python train.py --num_hidden_layers=16 --hidden_size=256 --num_attention_heads=2 --num_key_value_heads=2 --head_dim=128 --intermediate_size=1024 --vocab_size=8192 --hidden_act="tanh_gelu" --norm="layernorm" --norm_place="pre" --norm_eps=1e-06 --positions="learned" --qk_norm=false --attn_scale=0.0884 --bias="all" --tie_word_embeddings=true --parallel_block=false --init="uniform" --init_std_qkv=0.0287 --init_std_o=0.00507 --init_std_up=0.0287 --init_std_down=0.00253 --optimizer="soap_variant" --learning_rate=0.00898 --lr_mult_qkv=0.5 --beta1=0.95 --beta2=0.99 --lr_head=0.0122 --max_grad_norm=0.5 --warmup_steps=200 --schedule="wsd" --decay_fraction=0.905 --decay_shape="pow" --final_lr_fraction=0.0 --batch_tokens=262144 --max_seq_len=1024 --doc_mask=false --train_tokens=729200000 --max_steps=2782 --dataset="wikipedia_en"
Each number is 128 + 32 x the weight over its row's rms, rounded and kept within 0 to 255. Layers, rows and columns count from 0. Numbers have three digits each. The size before them is the row's rms in percent of the matrix's.

# layer 6 MLP down, 256x1024, rms 0.175, rows 218-255, columns 768-895
098:108140182141120128144142113101193091115163131118135109159106108132175137114120140125138140106101103150133142126152125136150190145086128101154123158122098119120142118159092144123128154082128142168097107124142140117126150075148167099160164105144174117069081144105059124141163123122160127120124120084165120134124118178143124149148107133171088117148107110120153088143101114090115128149071
098:082094120134142102129187076104093175056133142117135126074127151108131173079120128140112150142135076082159084143154132097131185185097160108124139096093119099081095090085218128143134152140200085109170126155172120159096096138063105072135108155090161149115063129137149129107186149158174152113133139115130147139141113104150159148079120110046111082111156104114118182100079134134083167176087
099:186136130155099155115096127117106080149135090146144155149138129141106125160158176138142125107082104143157114150144122095206096162094120145135132121167147092140105101141138136113135117110123114131083129098088058078119065162078118099102175095137140116134159188146127125163092161068158157128144184170187110124144147159181208134075067117113123068174186130192132069107097128154179134086122
103:139110097110121097116134147147109169177109160111107108174148113166125080127114139096104145178108156073152114146112155164109107101083133152084109099123130093106112070139177117120150073112071154090173091141141157051137170098109141168146120135119129121136127084104127121205132130099124109158094113154094109084165085137133192057107160120129100155126133109073078133092162116136115100106112
097:104191117153136211168160062146120112137102159157125090149116168129143111110165073155110140119129170142100144205062093109121176118179079128131152151109138094172142071130075113143102127139064101140133137081101112135108161152138112164116117142154095128101109131124210150127123144080058103128163125129110080137088154128152115145144119139061069120135129141165119114132102107161115156162146
102:096128119173119111129149126090131063205095157148081146094129064118074120160063072081157128139109146142092100093074131106105107121111144105143155114134150158111098106186105109130152170089104144086189129094057160169123152119144170047101103173095157092131067158159118077171169193068168084119068161140115136131155103117121112134116103144175200111148111121084124093145078062155090104102124
106:187112124124156184035091094087177196151132105125134126121145130106173174083151154116106135163100159162161150094138176115141121117085078115127140181157137123074161150096120143131117155148161155134179072133154164101153166176102130082123138149087114100160104068135124091073147102183147168102168140143074149166129131132107136164111063113109110109109143146162143108169132181158166162090128
103:139111110141099093136072117101153118214131117103185111131115094133100120072150152130104106148111163072120064144103125120134149150089175122164112189107146172187133152150120127136149112074103160105119178155119170124123099092165057100135132138096083159096163086118145125101137134165078124114160143160132063107144125135113169059078134101141119120137072182168108118139099146120139147140084
103:076162119089079126149155145148164134144138150095100098164122169153132135133110156144100118066118200086191142090079142129163135155118125129111100155170120144144104138172106081125158158145071126065174160088111104146132133145169132142134164158138105082140088066182188139106158141092122095123126130151107141154113045128111141123127102087154122164173093144140166051085122174127133119135142
103:178168163144113130191092137166130110156091202136124100160139184153151102101113069109117083077146179063098126165165195132118142126131169084123114131117126144109080127150118138137107151080088106162135100135081083098061150096155163187135094137126176120129169183154131114137115129170143098073073085111135078109115147133098121110150171129127147132120110103152172162146092106184081142135171
107:175160171094130130201160146083131134127165160117126147068075144139094137104093162098140142122102085129155165135071134144140161099109108103107091085138143169149141157114108100120127162108155164092153152086121098157118163140172179131091137101115114178138137133169064126157071142096156193141068118129133146108162103132122096142138094162111105111106120168092145104119036063141188103101087
097:152111130094173117085132082116125075079110077176113177183144138182141091180086097092109118187146167104111135110162109151121144111114167090120097130070109132131123130101143162149130101101111206106185102107128114123137128138154153091088105111137085132105163078141115176146097174164128160165121109157101128082142143159081082109129115139110120156156147140140115147084182177066144111080149
101:112105122094080168127121108104168151078125128124155151113120088145141173096134115099127140082131161143091169124079127096129153164098112113178164146125165153120125108148199101114126092156119187161120181173130150184117120091174160127113131095056118099112179174125128122137136085183097158107160178170114138108140138103095095105209113118114069089124043109111112135154119163066119130096135
101:110123156066172111120092150132139174111057134143053089151085140095127128114138096070158134135120142107115136078114159116166163175151097142135136095172103130172133131114164130130105120123067127132150116155157134163163162133126151131128134150092129077131141128164085135134110066117113206149178115078086170130071103118114146087140154097113171152146136107119115107157111137148142164169137
097:156114140122168164166126119084062166152147149124131120121120103172129077099207154173096112074111131139132126138117143121125149146179137162153153126142200147105172181132146097132144048106136117077131142170100097132146114105113139137127145160135147124071137088185087138090137115126135108108113159101189097107117152149135097148094179070172193113118068164129106150102104186113164128087131
099:080126128168136090128157144151150125172140139094148145155119119156093165181157222161162156119121186126140134143111125117160074138112065138128079112180151121141177142155127058084126055146188146096193108186139159164205166123130103080092137126064087144123122075157099121167126148139128119140143114134143100145130131145142158168112116140144163111146122136102109103064171113099169132166131
096:145146162101118129199142142123130115073099129121167135118118089159159104145154122126134190170194148102147179106136143183156163123092115081119158143133078117161153110125147165139142090129141169145107128145189156147132157115120145101115116176080156209165098097143081134126098100115133125142104134126096122091142142123129122084159135088108037158137144124160154183143130149080103095166084
100:116125099093156174138135116122146087117122116111155113174116182091125114114080125125124133118092141109116094132151142091144127080132133124137123109121122171140077096143102139178124168130132125096138201124153078146112131089190180083066120110145152122169092162141193166114145077125151120161097113090107193072139165124122119149132116167146152084156155132137112117124138121165115169089129
106:166137049172147060090112164071125123121153086111125131085148116072170145141175154102115095076103073127113134115118109185139192163151070130163114136096056104099088138115065102133164165133196141100120156086122136149127131155156124145143167117125166100145133122090169101110173092124202086097095146148110101102218147144133102063107128116154121148100108113117152171115087067133134123121175
098:110161152133152069140049138144105135126138122151120132114073157149175118173123206082168121201134169163147098137106106163119103149116161182123167150125134116095156136115151147129171113146093166123111184113126159163157151069176159122115140204129082068146149135123098106081099099135142097123079105127151116115126146102162105140183125181069083134153117157089120138140114140196136114133118
094:131108143126202159102130126126143164100112110102105123169172086136066135111175107066102124088165115056149144145139184103069142131120183179111140134152083126094107182129164122150154083145092112218146139103107118150131157154122114194135072145110110114115159052054129113174108136098069114131100116137144120135111087117170142120164109101131141136078144052081133095111150131113131126128082
100:151137145145059124154159130121102126163120198105129073148095098159100125146111138141147143085146125102124139189080162180085152125102147139142070133123106140092088142137112190139154111167072136087154097134177126087127185144118112135199126067103123109149096103044110114138110115121156074147141138139140122133169110127073178121122111147082127131190140113103125167112122121129121102138178
094:135144151083070086171115190079131146089107135063115141112168128102070101093108127174121175087142145129151168157153151090127158123129108144142113180114154092116105141072114095092104191089173128168121104167118120173077117126105209132179144134182149063109090141190133109136113139128108129135169133153105142114131111094108119180104128137101187097148194130102159144145147095171141126132093
095:181107104098215099109072107140152124138125105120160142094130112104151117207118145160094111190118142111180158110115160116171092107153182130062119189159119063103164145174089111114111131162140088146166166144148126150028136099080097123165144089161100118122154137179151140090113149157158121127134141132117164126072072135141155144056113160116078133149042116174114153103124132116161127080134
101:155119101140142167093107160125124148114143105129100156102128156101093121103173119175124096106113131152101146170127160075183140094112075163104122189168131113160080127176159138118162162147165164190099094135113139136057103122177112092129132127192094106137172193117182175144135095161153129169190159132191137172153104136143138159083083146160150122121165188159133127110089199082159131067123
097:118087126154166123071132085132130100073074208192116156128090165161135145173110117057135150156141174086110128122142107149077101130112192139056178102152038125067124099088184187126121114123116110070086115173104126115136152189157073078104137097136078147157143141119136066173162187157105135140091136161115141128066133142073146082129069112075100167113168137147145098148113080131140106190093
100:091160126145095101153147166161120102157073119166144119109135143159126124146173089105137180118107128133141165132116115151115128128133120123113133121145149112122156110136132180129134159079140139083075163104151140081099140102088134111103133154134105138093143112119128123171144188116117177139223080213102123141136124130138146137115135118161178196149176157211113096088118090101142150166107
102:160168170134174181130134098071122137129140194143152103141122143145109106147139178139196190070109120105097117123120153115062108150155147179178207164134141173175136142110069159137115154108154109149120157147066098122175159126135130096099099154172150152141108138059165084166116141116171111117103145132108112144154191132151137147129119125142111122156000147123141103136167115092141150127098
100:120091150080186207113141140120121105127170143132163180189155150164147114159090091072114072167181098113114151076080160076116139126084184180153116053118093087132096156106149158113144123129068096102164128164148129175191148099120174074141073159106149111129147162173177128127148095143101140098120037098095084163190040164116116085165090128115094122129219066139112094156115176128148084110137
102:108146159166122118142161119149193139173155160169144097117061125120122127147058162137160174091084122175126058129128139148159134112104095162109191110121154185142142108154096157131142134146172129089140111131145113170150180128149132144081176132168104092130090137149129152155161122132127138121153137156092073159152137154133123138114056115202143101144120146181119096162168157128143121143121
103:134075179181129077173183108140146076157216107135126135115131112180107124136128111153127111108130155120149141057190154080141116180146137148107097136145108175124119108098124097143116108075133117117138077102085117119151138001114191098140137131161188143124109162198112170137145134094119107094112129075086107127187131142131095144133122107133152103099072114105119141160072144142105143142126
095:156146115098145188115177122172115149032152120102101155106092144158154210153131174158045153157191174159102073139129123108101097113109154115102175216140129136120156124116186104124170127136193182155108141105103140152134141133174117168123155146114138166119144093166117114162155147113197137125118121125160129225033180155137167105154095127087119138132125103089111100124202128091069098073085
095:176199089127112088199132146135128145166168164058139090119153124128168167173219133144164139101132151152138115107126113132161048103104118172116099114161143084106143131118153120167083163125159132134151059131122128145183159154072133109129127183164130087100107112136105071133149108150165109162168130091169090120173095124192157140160142119173107108097078150178152124093106153111173129093161
099:093150174128129134135139150164158099064138122103146148094149111101206146101162093085116140145139070136128166121103093150062088073198137099134190137171193113153146133112140124110161087154111109152129104100102183146162122122136124159147122084111145111117112163140146146115174133103101138146126122076118140082174157127158135147122156153102136140113093148151150142131159053144190188156123
101:104150144110182195098138113117155123170138159131107123142149134109127094120134112060144098107098160170092141149089112120135111151164126096142141172118174091117151161130140162088153155076145146168121152119165084199128106087113131088167128121127111117107135190071129134163104174146149165031129157180127158140091178117144117088087115105139154136106173201131068102159158092113135111115126
102:171158110152169093132156186147139145100117192119124120099103129139094148104114152083103116185170142105145127191123187132092157142109142109133155117138069194103134153097169148118101109068063118079137169071139142169131134115156126088096156168119142135167134095166145113169093212141107105115084104155146113140135179143116144129119145102126130086178173108078105173133146120156141129128120
094:105125114117088119122119141140116152103206109178138114125164141131066150089162164141124145159173143123167126160144151110084111117075109136141137111093113116134166158105136088137139131107137190183154128097097168183157173100120132146131126151137187166120086097194075123192139114064130155139114075112150141120165080093103192139100170133137142126170170126152144120099106108123130088128160
096:155077077095097162068092086192147125150056076114099131154122228144106148111135136166110150177167154095139131143121171184096186118142103147148149108133120120105117089084163109128145113111141113119112140170176151131197127120106168143125193151136134151164124164154142066175149112127161119097091136120153147060120174157150126104098141129128205150083147139101134126159157143134161184126180